From a checkpoint of a small transformer trained on Wikipedia.
Architecture: LayerNorm before each block, rotary positions, biases, untied embeddings, normalized queries and keys, attention and MLP in parallel.
Training: a variant of Adam for these matrices, 292M tokens, 8921 steps.
Each number is 128 + 24 x the weight over its row's rms, rounded and kept within 0 to 255. Layers, rows and columns count from 0. The size above them is the row's rms in percent of the matrix's.

# layer 6 attention key, 320x160, rms 0.0994, rows 49-63, columns 0-79
size [100  96  99 106 118 110 109 107 104 114  99 113 114 103 114]
[[147 148 103 105 151 149 131 140  98 166 119 133 102 133 157 125 172 138  93 129 122 122 134 107 141 146 157 103 103 176  96  95 108 116  99 118 124 120 128 116 188  97 132 108 147 122 139 150 133 123 218 138  82 138 153 131 105 142 169 112 141 111 142 137  91 170 111 123 150 120 144 115 160 123 183 117 156 119 119 130]
 [113 147 108  81 130 134 140  93 186  94 132 113 130 131 138 132 123 127 127 135 109 105  91 124 119 126 159 124 161 139 125 149 119 178 159 110 135 162 114 124 135 106 117 140 141 124 169 131 172 114 110 102 144  79 127 128 141 119 107 161 114 113 126 181 103 136 155  85 126 113 106 146 126  93  84 124 150 114 151 152]
 [124 119 149 150 176  86 147 120 109 108 140 130 120 163 173 110 118 128  93 152 107 102 138 163 139 138  90  97 120  91 133 108 114  55 115 144 117 120 118 103 147 135 133 115 132 122  82  90 117 151  96 152 143 134 160  89 142 149 122 121 147 111 160 116 156 138 107 156 164 113 138 110 183 166 106 150 112 158 117 135]
 [144 129 105 109 116 119 133 150 149 117 122 152 105 122 172 166 100 125 126 139 108 139 119 169 167 158  94 145 108 101 136  93 133  96  58 144 113 113 140 154 134 148 122 145 124 123 124 135 129 114 184 144 140  86 146 164 157 124 120 159  94 162 135 145 105 156 105 151 117  92 122  99 128 169 121 134 108 130 126 121]
 [126 142 158 170 120 204 106 135 146 159 191 112 118  93  78  92 142 100 100  93 121 136 121 123 116 113 125 134 141 108 140 138 115 127  95 120 135 127 139 138 109 147 132 149  85 137 148  92 128 158 128 172 108 157 136 150 128 103 127  82 111  85  72 136 128 137 102 153 161 127 100 142 156 138 135 145 109 126 114 116]
 [103 137 154 141 132 151 137 112 127 108 123 117 133  90 110 129 126 132 135 155 158 122 123 125 124 142 123 146 156 112 124 145 159 204 167 129 121 111 128 142 132  94 125 116  92 123 116 147 124 107  66 101 143 100  70 170 136 135 102 143 148 127  90 128 119 136 133 103 156  98 120 148 117 119 120 123  97 127 136 157]
 [139 144  99 139 106 178 124 153 133 129 147 136 133 122 133 128 149 128 118 130 109 139 111 152 132 146 142 111 123 113 112  96 131 118  66 165 103  96 115 161 138 137  84 181 113 137 135 105 142  81 130 135 142 126 135 143 136 106 119  82 108 163 147 161 137 138 168 143  98 124 102  79 126 181 142 144 138 143 129  61]
 [138 156  99 102 135 121 125 155 125 152 148 141 110 156 147 179 121 135 158 108 126 125 130 122 180 145 112 173  97 113 102 100 119 124  96 132 116 110 141 133 114 141 129 116  98 131 125 177 123 110  95 162 111 133 114 163 111 109 140 143 162 136 101 122 149 148 108 152 146 141 137 125 150 179 149  98  70 137  89 125]
 [ 76 107  85 146 119 141 126  78 108 115 143 141  88 126 163  94 140 121 172 156 125 109 139 120 149 157 138  84 117 102 116 123 129 118 141 123 122 103 127 109 148 127 117 104 113 140 131 140 142 137 124  92 148  95 152 141 120 134 145 101  94  80 141 133 108 127 126 122 170 129 127 142 136 121 141 154 122 113 117  84]
 [124 114 129 139 114  91 132 114 144 142 133 126 135 168 148 163  85 126 120 140 133 126 133 123 131 105 146 167 107 112 136 132 176 176 123 131 125  91 128 140 130 129 128 133 133 108 141 119 124 147  77 141 142  92 126 139 128 111  81 172 103 135 133 137 124 130 140 143  92 129  94 108 105 122 100  89  93 129 128  96]
 [149 153 148 118 146 144 153 153 121 143 138 113 131 155  90  94 134 130 125  91 157 158 139  82 124 122 162 147 158 122 162 146 144 154 134 141 154 121 115 142 101 151 123 142 144 110 148 113  77 125  97 141 172  98 137 178 125 104 128 138 116 120  72 105 135 110 136 134  80 115  98 154 106  91 110 106 140 147  92 110]
 [131  89 107 116 125 115 121 167 126 104 135 131 116 120 136 118 131 148 122 152 140  98 129 124 131 151 117 169 159 166 135 148 126  87 129 143 149 124 146 134 155  79 143 133 104 117 131 108 152  99 174 156 137 118 117 163 146 116 117 155 126 131 137 118  98 115 101 131 157 100 134 198 116  99 114 156 129  99 101 161]
 [126  66 132 141 145 115  95  71 152 117 113 100 134 143 156 129 112 116 102 175 113  90 158 149 101 119 120 142 168  93 122 155 127 158 151 131 116  87 140 127 126 116 139 147 156 157 124 107 144 102 111 151 148 146 145 138 136 138 102 139 121 153 157 114 106 115 145 167 113  99 136 104 135 127 102 164 158 124 117 136]
 [142 173 112 131 112 171 187 109  88 154 188 156 138 163 112 142 135 110 117 103  90 152 127 128 152 113 134 124 121 153 144  93 147 167  92 124 122 165 105 168 137 120  55 167 129 112 118 113  95 135  90 153 102 117 123 109 107 135 136 111 146 134 134 130 116 136 152 145 116 141  91  94  75 175 110  99 119 146  90 146]
 [156 163 100 151 157 152 119 121 124 139 141 157 128 133  86 111 132 113 128  92 113 139 116 162 113 153 149 104 157 144 167 154  84 101 136 117 143 143  96 126  93 129 103 129 143 162 113 117 151 189 151 167 143 140 163 111 135 136 143 111  97 131 181 143 129 126 139 134 129 132 104 127 155 136 132 203 168 151 100 131]]
# layer 6 attention query, 320x160, rms 0.109, rows 50-63, columns 0-79
size [ 90  98 103  98  92  93 102  99 100 100 107 112 104 118]
[[134 161 124 174 136 123 122 104 142 141 121 104 114 125 119 102 118 137 165 125  99  73 134 164  90 138 116 135 132 124 117  92 135 133 128  98 130 105 141 140 109 147 125 139 188 112 158 162 124 103 151 129 155  96 111  76  95 128 139 156 143 140 124 103 115 111  90 100 152 135 181 105 171 138 150 174 106 118 169 115]
 [126 103 102 121 147 128 129 111 175  91 111 140 142 108 153 128 113 115 112 128  79 114 141 135 126 139  93 109 144 136 137 157 149 147 132 160 169 142 125 132 126 148 142 127  72 164 155  78 139 134 142 110 131 170 137 173 178 154 155 100 102 106 132  94 131 124 138 133 170 150 108 106 138 128 146 125 147 130 110 121]
 [131 126 121 159 156 158 131 128 124 112 141 147 119 140 143 169  94 138 160 100  85  84 127 143 157  87 127 147  83  97 154 139 163 142  88 133 122 101 160 135 127 167 154 137 152 136 154 167 136 162 137 118 142 159 157 103 134 116 114 120  42 129 105  86 133 128 142 116 113 176 102 187 155 154 108 145 110 113 148 122]
 [121 136 162 119 127 163 141 156 139 157 128 134 132 123 129 116 105 136 113 131 152  73 135 155 112 118 104 135 154 119  84 111 121 149 143 111 143 120 154  93 151  96 130 167 131 119 113 119 132 150 137 149 117 154 111 152 125 130  88  91 125 144 129 134 160 135 100 158 139 106 117 145 133 132 129 121 138 159 105  96]
 [128 151 130 130 121 156 112 140  96 118 128 131 121 100 128  95 127 158 131 166 107  87 149 162 100 128 137 135 120 133 115 109 111 153 153 150  89  45 171 114 101 140 124 155 168 116 128 124 120 147 123 169 103  75 117 129 130 156  99 114 181 132 136 118 128 107 116 114 140  91 151 132  90 137 105 158 154 136 100 114]
 [126 136 134 139 114 140 141 124 102 152 139  92  97 134 163 133 106 134 121 121 155  94 135 152 140 141 107 158  92 114 117 128 136 132  58 116 116  93  99 101 171 154 141 151 130 149 120 139 149 104 115 184  86 166 146 114 107  79 148 102  69 165  97 132 170 136 136  93 127 162 127 143 136 156 128 154 133 109 136 127]
 [136 141  91 124 155 130 111 110 101 121 135 183 132  95 108 185  94 100 110  56  81 125 130 110 143 135 131 138 107 129 111 123 135 149  46 161 152 131 127 124 125 131 136 145 113 178 139 139 138 158 128 120  76 144 129 159 136 101  95  99  94 120  93 126 122 134 144 103 153 145 120 137 131 114 135 145 144 133 128 125]
 [124 104 107 169 139 127 129 150 123 154 110  57 134 126 157 104 143 148 147 175 133  92 122 163 106 102 136  94 162 186  90 123 107 146 123  74 138 119 114  87 133 134 160 127 142 149 119 122 126 101 127 158  99 113 182  98 137 170 121 126 142 137 134 123 126 118 136 173 148  66 155 188 122 116 137 125 137 112 132 156]
 [134 113 141 146 154 105 132 126 151 117 139 145 185 105 157  97  93 114 134 122  85 108 170 153 111  98 143 151 117 138 163 140 141 141 129 102 135  71 122 136 123 143 130 151 128 137 172 137 114 122  78 129 105 122 127 125  82  95 114 149 137 145  81 128 158 122 146 141  77 128 144 107 144  81  87 109 150 103 126 153]
 [140 109 171 143 115 161 118 137 133 130 104 114  85 116 125 136  97  95 123  92 183 100 140 149 121 140 151 151 144 124 175 123 116 151 126 120 114 143  96 149 140 126 100 154 126 137 144 138 128 113 117 128 105 160 136 117 133 122 103 141 136 173 111 173 117  95 135 140 102 119 144  79  79 114 113 155 166 106 132 131]
 [127 152  84 166 127 154  96 155 136 132  94 147 102 142  98 156  95 177 163 103 132 115  94 129 141 138 118 103 117 105 124 147 137 153  95 114 120 107 168 134 125 102  83 118 127 132 149 135 114 117 159  95 137 122 172  80 159 104 100 104 162 134 122 135  72 137 138 161 149 141 131 141 118 119 119 167 121 144 137  86]
 [152 100  89 163 115 145 106  91 122 134 128  98 162 171 120 110  94 120 117 189  86 166 183 109  98 124 120 106 140 121 161 186 117 123 146 163 127 155 133 137 153 151 144 140 134 138 122  91 120 121 128 142 124 136 141 141 152 117 148 145 150  91 106 109 134 102 101 139 121 135 130  99  80 126 104 128 159 116 124  95]
 [107 140 154  84  76 109 114 101 159 135 160 127  96  96 150 141 144 111 132 112 116 137 139 174 127 173 135 148 104 118 127 105 150 165 129 121 131 126 123 131 141 157 100 142 147 122 145 129 141 134 113 110  91 133  84 192 119 141 133  86  79 147 119 165 131 136 124 103 142 115 133  97 148 145 138 122 128 180 114 147]
 [118 121 177 126 103 159 118 109 109 163 153  97 122 133  98  91 111 131 148 158 153 160 128 121 110 137 131 118 161 106 164 152 115  79 151 135 114 140 143 137 156 179 125 104 159  90 116 127 133 134 151 125 133 118 139 127 156 146 166 123  97 126 184 148 108 138 118 144 117 126 140 102 128 145 143 131  81 151 155 126]]
# layer 6 attention value, 320x160, rms 0.0766, rows 32-59, columns 0-79
size [ 98 100  96 100 106 105 100  87  95 102 100 102 105 100 108 106  95 101 107 104 104 105 113 110  98 102 111  97]
[[135  99 124 100 141 126 140 118 120 154 140  89 148 123 129 109 125 134  94 115 117 171 131 145 183 132 117  72 158 174 130  97 139 126 169  94 146 112 139 149 170  58  98 152 124 131 127 136 126 113 103 147 127 116 136 116 134 134 101 119 102 100 113 102 119 125 117 147 112 130 135 126 143 173 180 137  80 166 123 114]
 [114 151 181  91 126 129 136 120 121 124 111 140 151 124 126 143  95 167 142 116 143 131 148 128  81 126 110  43 177 140 140 175 143 115  82 142 112 117 103 134 128 145 123 114  96 124 122 129 131 105 117 159 136 125 198 161  78  81 124 162 143 121 160 145  87 130 130 106 109 151 118 112 118 147 136 114 110  92 107 115]
 [135 165 144 163 121 137 116 144 155 145 168 110 167 139 179 110  99 119 104 101 130 134 112 137 121 122 105 147 103  94 132  87 144 113 101 110 155 121 123 125 128 116 138 113 129 145 110 145 127 100 151 102  96 129  96 162  99  88 133  67 190 131 131  96 124 118 142 157 158  78 103 185 136 118 135 115 134 147 127 114]
 [123 140 126 146 118 130 129 105 140 126 125 149 106 104 102 144 116 127 139 164 132 137 136 102  95 100 178  88  69 112  60 130 111 101 156 136 144 107 128 127 105 136 166 118 151 126 140 121 153 138 151 104 146 100 126 129 138 124 163 116 157  98 128 121 200 128 161 112 121 155 144 160 165 172 114 124 168 130 144 115]
 [121 168  75 133 124 137 152 155 150 125 122 107 106 161 126 119  98 119 118 150 158 115 125 142 113 117 143 161  92 132 152 131 157 118 131 119 165 137 134 127 118  93 105 130 107  95 161 157 135 130 152 113 135  96  89  81 153 137 128 114 100  97 124 146 111 116 145 132  97 103 136 141 127 176 140 120 120 145 165 153]
 [132 122 139 138 111 123 143 131 131 126 137  97 148  94 146 133 125 105 148  95 113 120 138 145 101 161 138 167 109 155 169  70 145 103 160 121 114 121 152 121 149 144 138 128 140 146 134 118 146  67 154  86 143 119 104 121 177 133  95 129 147 108 107 100 114 122 115 145 101 139 136 160 119 153 133  83 134 145  96 131]
 [127 144 156  94 117 145 135 108 116 159 130 147 146 109 141 142 151 129 147 127 102 149 138 105 169 142 170 162 158 181 163 145 109 102 160 144 144 136 119 123 154 160 118 135  99 132  90 115 142 130 128 133 158 144 153 117 159 134 109 104 113  79 113 129 113 137 133  90 113 144 133 142 120 107 107 162 151 104 109 158]
 [142  86 133 112 125 107 111 125 116 140 116 182 150 116 122 166 167 139 164 117 117 150 120 154 159 167 134 124  98 134 165 119 129 130 101  99 133 115 168 114 148 106 107 117 100 143 131  93 134 122  94 105 118 160 107 158 123 139 131 130 122 140 114 118 149 131 141 108 117 132 118 146  95 116 138 179  89 115 123 132]
 [123 128 134 126 100 109 113 121 131 143  93 127 135 119 103 146 146  98 153 145 190 100 109 131 117 141 114 143 117 135  98 100 116 124 123 131  70  66 150 117 154 131 141 104 130 119 105 123 150 157 101 134 132 112 134  91 160 135 118 175 176 109  92 112 172 124 162 109 113 149 136 143 122 126 131 126 152 124 154 135]
 [132  95  90 110 112 136 142 129 134 130  98 102 140 135 123 133 122 123 124 104 159 148 104 122 130 157 120 113 158 178 105 111  99 116 210 118 151  95 173 124 142  97  83 110  63 112 139 113 125 133  97 115 128 161 204 140 161 147 126 162 130 165 125 154 122 134 147  98 130 129 148 121 127 155 120 134 162 129 149 108]
 [136 164 131 148 124 137 125 118 166 164 116 142 123 141 101 156 146 146 160 140 128 152 107 105 132 134 129 113  93 107  90 111 107  87 111 120 166 123 143 111 117 125 134 112  91 127 122  85 155 141 128 115 130 123 152 156 156 119 102  75 100 150 152 118 134 124 130 136 168  94 126 174  91 138  79 148 134 159 158 131]
 [134  75 133 153 108  94 108 130 123 141 114 119  91 119 139 110 119 143 142 135 136 128 166 125  87 153 123  64 179 172  92 132 134 130 128 148 127 135 122 133 125 123 143 123 105 106 143 114 119 105  91 142 129 161 136 150 123 132 136 147 164  92  90 192 124 143 111 131 128 190 146 130 119 134 136 134 120 110 131 120]
 [109 159 139 162 137 111 126 117 141 128 126 147 136 120 130 104  89 122 123 134 149 138 157 131  96 101 133  47 158  94 152 117 140  92  93 160 143 135 138 135  86 217 168 113  84 123 133 150 130 107 131 109 157 130 145 165 112 120 146 125 143 142  97 145  85 133 129 127 136 130 123 121 129 132 122 149 150  88 119 157]
 [128 134 111 154 122 126 114 117 171 156  93 161 128 100  96 138 125 123 102 147 166 121 169 124 124 107 155 141  72 144 118 159 150  90 156 128 119 179 137 135 115 167 143 121 129 154 129  92 103 113 120  84 180 154 124 223 138 175 174 135 143 121 125 175 114 129 124 140 102 145 141  89 137 109 134 174 137  79 124 114]
 [125 156 140 117 122 134 128 122 125 164 124 121 149 110 111 142 141 113 169 112 152 170 171 131 123 111 148 156  91  62 126 162 114 116 133 122 134 112 154 132 108 131 132 126 154 116 141 138 135  94 130 102 177  80 188 183 126 150 159  68  83 126  94  76 146 122 144 114 129 137 150  90 145 123 116 148 160 128 118 129]
 [142 114 143 138 122 137 130 114 127 135 141 161 148 108 138 119 107 150 135 119 181 162 113 154 164 134 175 100 156 129 110  78 110 123 126 136 123  99 173 128 114 120 153 148 105 144 143 152 147 112 106 140 164 146  96 101  81 136 135  90 115 106 111  70  80 138 114 117 126 108 111 205 147 100 112 128 162 124 131 105]
 [123  84 126 191 119 112 136 120 121 134 117  95  94 110 138 120 118 162 101 157 147 136 140 131  89 131 176 110 144 101 105 149 143 123 133 130 121 166 126 127  71 121 134 126  98 135 163 150 131 176 129 132 129 122 162 123 129 134 150 107 140 128 113 132 139 124 134 112 113 183 173 127 122 153  96 130 137 128 100 134]
 [123 116 126  89 122 121 154 142 122 127  99 144  92 151 110 124 131 120 131 112 162 145 116 142  72 142 116 117 171 154 125 121 152 117 107 122 119 111 131 140  44 130 130 133  94 154 120 137 149 161  76 131 124 115 136 119 146  95 130 164 181 187 118 127 116 126 115 115 108  89 111 121  83 142 123 112 141 153 111  88]
 [132 166 103 128 122 137 120 152 117 124 124 119 137 107 154 114 127  92  91 153 136 144  93 145 114 153 146 165  89 123 158 150 176 135 144 139 142 145 148 107 117 139 126 118 120 124 110 121 145 110 109 104 113 113 173 103 160 152 132 102 158 154  92  94 109 123 120 116  86 107 143 108  92 139 142 148 125 166 114 124]
 [127 181 208 106 120 117 136 126 115 133 127 158 118 117 128 145 119 150 116 153 152 153 152 119 150 108 153 110 147 115 152 148 113 141 175 129 127 186 141 140  97 135 127 146 102 101 115 134 101 131 112 117 166 129 127 137 114 141 153 109  82 117 161  87 137 126 109 144 138 138 134  73 132 101 106 161 130 144 133  96]
 [136 145 100  74 135 153  99 129 131 115 174 165 133 131 147 115 145 129 192 133 121 135 118 113 151 152 105  88  67 132 159  94  73 140 120 141 144 128  98  98 129 118 131 124 109 134 124 115 124 124  60 121  97 101  95  67 109 101 112 115 178  73 122 144 133 129 139 124 130  74 128 139  92 122 137 127 138 161 121 127]
 [139  99 134  87 142  97 125 143 133 147 134 142 152 104 105 133 150  82 107 118 108  95 109 114 179 120 138 159  86 156 115 124 133 161 132  96 127 114 145 129 134 101 157 121 143  94 114 129 134  88 127  91 149 115  98 101 131 134 131 147 143 144 103 101 186 130 145 131 107 146 151 154 138 135 182 123 102 133 105 102]
 [127  89  61 150 110 100 110 119 152  89 155 140 128 106 116 136 120 123 105 159 138  98 130 122 151 119 164  99 107 118  80 141  97  73 117 149 137 127 169 136 170 240 135 132 158 112 107  94 130 160 128 154 115 127 151  96 125 143 155 106 130 117 150 157 117 128 138 141 128  96 112 152 138 156 134 164 160 160 132 147]
 [127 189 117 103 120 149 156 140 126 138 108 129 105 138 102 148 139 139 156  84 149 127 108 105 111 132 117  91 147  79 100 151 151 104 134 138 138 119 145 111 128 203 157 111  97 130 153 101 164 152 137 115 143 118 197 119 133 149 126 119 102 155 137  68  96 123 130 117 103 137 137 159 137  96  87 113 119 113 133 199]
 [121 126 108 152 113 142 128 106 116 141 104 153 103 146 134 113 119 122 128 146 143  68 128 101  97 119 134 104 173 141 144 168 143 128 104 126 100 122 108 113 103 156 144 129 136 150 114 141 100 171 127 137 153 153 105 155 149 142 146 184 150 144 127 189 127 129 127  93  82 181 126 107 141 132 121 119 164  74 120 154]
 [125 162 110 131 120 159 137 116 103 120 146 116 144 139 126 134 134 114 112 128 151 129 140 127 108 103 139  60 151 125 180 140  93 129 169 124 117 170 135 129 126  84  96 136 147  98 107 119 138  98 134 164 108  90 195 154  88 116  93 123  89 169 139 125  98 129 112 124 136 135  96  91 178 159 102 130 133  99 123 152]
 [135 146  88 116 150 129 141 140 148  84 131 103 109 127 143 118 100 105 116 138  94 119 142 141 118 138  74  95 155 130 142 108 163 150 120 163 121 138 161 138 191 133 135 143  93 119 147 141 123  99 156 118 113 153 159 146  99 111 152 180 118 101 130 159  69 125 116 136 140 173 142 103 154 131 147 114  92 126 144 108]
 [123 133  64 161 130 134 118 158 124 114 143 118 129 153 114 113 125 114  96 107 167  85  88 123 123 131 114 135 154 157 120 115 112 115 179 119  84 125 167  99 102 136 169 125 134  99 101  85 121 135 104 133 131 141  97 106  80  99 127 155 142 150 115 146 136 128 109 137 118 108 113 137 149  92 145 125 124 106 134 122]]
# layer 6 attention output (transposed), 320x160, rms 0.0784, rows 32-59, columns 0-79
size [ 96  98  98 100 107 107 102  91  97 105 101 102  99  99 102 107  91 103 107  96 109  99 109 109  98  98 106 100]
[[176 135 136 146 145  91 128 127 117 131 124 153 133 136 118 130 133 151 183 177 125 110 122 123  84 132 128 173 102 109  95 152  96 131  90 134 125 128 141  78 104 182 193 139 168 166 114 156 156 125 111 152 133 111 114 127 143 139 130 153 159  99 147 110  96  91 148 122 136 124 177 126 105  88  82 112 112  95 172 144]
 [128 116 103 130 107 112 169 158 151 114 137 126 157 149 114 116 144 100 129 136  89 128 153  77 184 105  88 139  88 102 132 117 128 124 114 161 127 153 164 114 135 112 107 140 158 108 156 130 124 162  91 110 119  76  93 139 147 131 109  57 150 139 131 110 134 174 103 140 159 134 151 122  97 133 154 155 161 171 123 154]
 [117  97 123  94 128 109 142 140 133 175 132  85 128 124  86 110 143 160 180 132  86 145 112  96 160 145 130 134 119 166 138 156 112  90 122  76 129 111 137 150 139  75  88 123 101 142 126 110 148 142 147 148 145  87 129 137 136 149 129 130 119  98 132 160 115  62 142 127 114 143 142 106 179 120 105  85 165 129 130 135]
 [142 125  97 113 120 130 109 140 146 136 162 112 138 143 153 145 172  98 117 103  60 106 116 133 110 167 121  91 156 130 204 149 101  83 126 113 110 121 130 157 126 122  78 126  77  78 123 145 118 102  80  81 117 147 163 134 136 113 131 110 133 155 121 150 130 145 148  86 108 146  77 140 116  94 126 145 130 144 168 125]
 [163 100  92 128 145 135 110 153 134 113 170  91 150 107 110 157 129 132  95 104 104 153 116 129 177 149 142  94 123 149 156 105  96 121 120 154  88  84 143 104 118 152 107 111 136 104 100 105 131 123 153 150 102 123 192  75 122 160 106 137 154  97 157 133 144  96 148 104 135 106 104 160 153 111  93 104 153 104 126 157]
 [154  87 115 114 121 110 136 114 122 117 132 143 141 152  94 123 159 132  98 165 141 131 115  95 162 131 158 134 163 137 149 184 126 110 127 108 163 116 161 121 103 108 134 145 125 100 119 136 133 161 147 157 143 176 136 166 129 106 159  91 176 107 132 155 121  91 122 111 116 114 142 131 138 107 128 135 138 130 111 130]
 [132 138  85 108 100 101 123 128 124  79 104 147 152 126  82 124 119  91  93 128 114 108 124 142 109 134 129 135 120 137 116 111 139 134 115 161 129 132 156 134 118 118 150 163 127 159 191 177 138 126 155 120 154 143  95 167 131 107 131 117 104 142 125 148 148 137 124 129 181 109 115 123 124 101 147 135 113 177 129 146]
 [164 150 116 158 113 152  89 132  93 135 144 135 105 149 140 106 105 131 139 134 197  94 145 179 111 120 102 144 135 115 113 148 132 117 113 120 165 110 156 178  89 150 173 155 121 128 140 135 146 122 142 123 142 168  78 157 102 137  95 113 134 115 153  80 102  88 116 129 117 121 138  81  76 128 111 120 101 121 155 106]
 [126 145  94 120 151 160 137 155 115 142 148 182 133 134 133 166 144  92 118 109  95 115 124 157 141 150 109 149 120 151 134 136 100 123 129 172 142 148  67 146 102 171 134 118 116  86 117 166 102 115 154 154 144 184 108 155 134  89 164  77  99 131 156 143  94  71 102 103 123 124 114 146 129 123 140 137 100 146  85 149]
 [157 132 112 135 114 130 114 129 129 124 132 150 107 116 133 144 102 142 151 197 128 121 107 174 109 146 157 137  89  87 117 141 111  93 105 154  93 123 128  85 149 146 199 183 103 157 108 133 136 119 129 152 134 125  98 115 105 108 151 128 122 124 121 115 129 136 152 156 155 142 124  85  66 135 163 101 117  96 122 146]
 [149 102 112 112 115 131  93 157 115 148 136 110  98 169 151 128  97 112 121 134 103 142 130 182 147 138  82 128 116 134 175 173 120 128 135  88 120 163 143 153 144 105  83 164  89 120 115 137 113 108 132  97 121 134 118 118 110 121  91 150 138 143 106 139 148 118 188 108 123 145  98  84  86 114 151 104 120  87 167 124]
 [123 148 132 149 118 152 116 110 140 122  92 114 132 155 145 141 147 116 101 161 119 144  99 111 141 126 174 180  67  84 108  72 115 120 140 159 136 111 143 109 152  84 158 129 139 154 109 142 109 145 125 123 138  75  90 141 140 102 125  71 134 118 130 121 154 191 114 149 114 114 133  86 138 154 141 116  95  73 113 155]
 [115 135  82 110  89 155 169 132 110 121  86 101 122 121 119 161 157 162  90 155  99 152 136  92 143 127 141 146 114 116 123 114 111 138 146 133 121 124 105 128  81  61  80 138 115 147 113 111 120 153 115 155  97  91 108 153 142 126 142 115 110  77 130 129 171 175 139 135 169 152  90 131 109 111 145 132 173 166 105 168]
 [126 119 138 108  48 146 106 112  86 116 121 155 108 152 180 153 145 133 100 108 148 155 111 163  69 132 159 111 160  89 121  88 104 130 129  98 152 107 137 157  99  98 101 145 128 120 142 180 134 164 123 137 110 158 102 142 113 124 112 131 127 112 110 134 140 158 143 114 118 106  76 127  95 143 138 116 131 154 166  96]
 [ 65 136 110 125 121 133 123 145 129  95 131 124 115 112 146 136 114 137 120 106  99 109  86 160  69 156  99 162 152 162 137 131 111  90 108 128 161 120 115 140  93 120  71 176 110 119 156 153 130 124 127  99 103 168  97 133 148 119 145 142 155 100 151 153 112 103 135 114 165 143  81 173 124 137 133 173 167 172 165  82]
 [126 178  98 149 144  93 135  99 121 132 120 114 148 121 123 140 172 114 132 179 135 127 140 147  66 160 114 151 100 103 107 153 120 153  85 122 159 129 108 163 129 128  67 158 107 106  95 107 149 112 127 138 126 144 121 169 157 122 126 137 177  97 158  98 142  92 143 150 147 143 146  95 118 127 142 122 160 148 157 131]
 [103 124 126 124 133 133 118 104 143 109 147 146 129 122 163 121 157 136 138 126 108 100 140 106 114 137 159 127  90 158 144 124  85 142 118 142 154 132 117 113 169  97 163 141 103 141 114  93 149  91 119 103 107 154 144 125 126 122 114 107 156 103 132 140 152 147 138 130 148 112 110 129  98  78 140 158 133 129 185 160]
 [ 91 132 146 139 175 152 153 140 176 125 120 102 148 143 161 168 140 118 166 171 130  99  97  98 162 129 116 150  80 135 114 135 137 127 117 127 101 151 149 113 166 156  91 124 111  96 150 112 105  85 115 141 118  95 137 163 125 120 119 109 144 133 143 117  99 154 101 133 134 143 153 143 120 160 126 113 137  89 117 125]
 [134 127  87 149 155 145 127 118 138 124 100 107 122 142 106 184  89 154 139 111 123 139  99 155 153 122 152 133 133 215 105 116  78  83 138 117 139 119 118 134 148 117 157 137 140 120 138 133 123 126 165 197 149 176 149 154 108 127 130 147  94 110 142 151 158 114 128 159 129 135 126 132 153 124 138  55 108 104 170 165]
 [113 110 138  94 168 122 106 136 127  75 130 143 100 111 135  96 108 117 116 147 137 116 138 115  73 133 108 131 145 114  81  91 160 140 122  92 130 126 128 131 134 101 133 107 118 135 154 114 123 119 125  90  81 112 150 139 134 140 128 150 139 114  99 167 121 191 113 131 184 165 126 130 121 145 135 148 129 184 124 118]
 [124 124 118 165 104 116 130 175 135 164 123  78 125 121  90 117 109  82 109 111 110 102 113 129 185 117 111 109 159 131 106 154 180 135 110 148 137 136 181 130 129 126 111  92 133  93 127 111 152 108 178 158 128 100 122 131 141 112 124 140  89 167 142 136 166 129  95 137 117 204 131 120 183 136 109 115  77 100 104 146]
 [166 141 119 143 106 137 133 107 117 110 128 118  99 145 124  99 144 144 139 135  85 116 108 141  89 128 127  88 154 137  96 119 102 100 130 128 118  79 127 144 113 172 141 124 139 141 127 152 115 152 156 176 143 139 129 142 139 136 157 129 111 112 169 148  70  70 116 129  96 136 142 157 173 145  70 156 125 133 129 179]
 [171 107 113 131 104 124 134 134  85 178 155 133 127 113 125 150 172  92 103  92 121 133 125 162 100 147 112 117 135 135 146 100 105 128 135 135  84 154  80 132 100 140  85  94 152 114 120 121 141 114 105 114 139 131 137 136 147 114 120 130 104 126  87 127 190  88 117 110 111 178 110 115 142 111 139 131 129 135 180  98]
 [131 128 114 166 146 137 134  86 150 112 130 134 136  97 128 139 115 107 106 160 145 125 167 188 123 126 131 165  93 158 140 137  90 125 139 138 140 128 105 124 136 127  56 182  84 137 133 126 110  85  99 108 123 156 137 151 122 100 106 143 141 155 150 126 156 165 148 124 138 143 111 122  89 138 177 110 117 126 127  76]
 [ 95 126 132 104  96 105 139 139 115  86 136 166 145 120 159 155 161 132  81 125 130 159 122 122 154 126 157 132 117 119 132 104 146 131 113 188 144 127  95 139 144 117 154 152  95 130 151 137 129 136 156 135 127 148 116 115  99 121 117  55  97 153 123 100 161 173 129 110 151  56 105 106 115 127 131 149 134 159  91 135]
 [115 111 118 182 144  88 137 196 151 120 139 133 155 138 114 119  98 120 113 110  83 190  97  93 161 109 126 150 162 154 114 142 147 125 108 153 105 176 138  86 157 136 136 143 126 142 127 143 135 139 121 116 105 134 148 115 137 152 164 127 133  94 120 125 170 154 130 117  95 115 132 111  64 128 142  92 149 155  93  83]
 [171 113 137  81 106 103 155 118 146 141 116 164 163  83 107  78 140 152 161 100 148 124 156 110 146 131 164 106 147 119 147 104 119 113 159 137 133 106 118  91  94 110 139 158 143 103 122 135 127 153 135 179 110  91 142  86 121 125 115 105 160 145 114 111 155 156 104 165  86  97 115 134 122 109 149 135 117 126 110 141]
 [120 122 152 140 121  93 154 117 139 117 104 155 139  84 136 139 139 167 111 197 137 157 102 125 119 141 177 106 118 137  76 128 111 138  99 142 102 144  84 134 170 161 127 117 120 166 104 152 132 109 132 132 150 136 127 162 120 120 163 122  88 131 126 141 119 136  85 144  85 131 169  77 150 151 146  96  79 154  91 110]]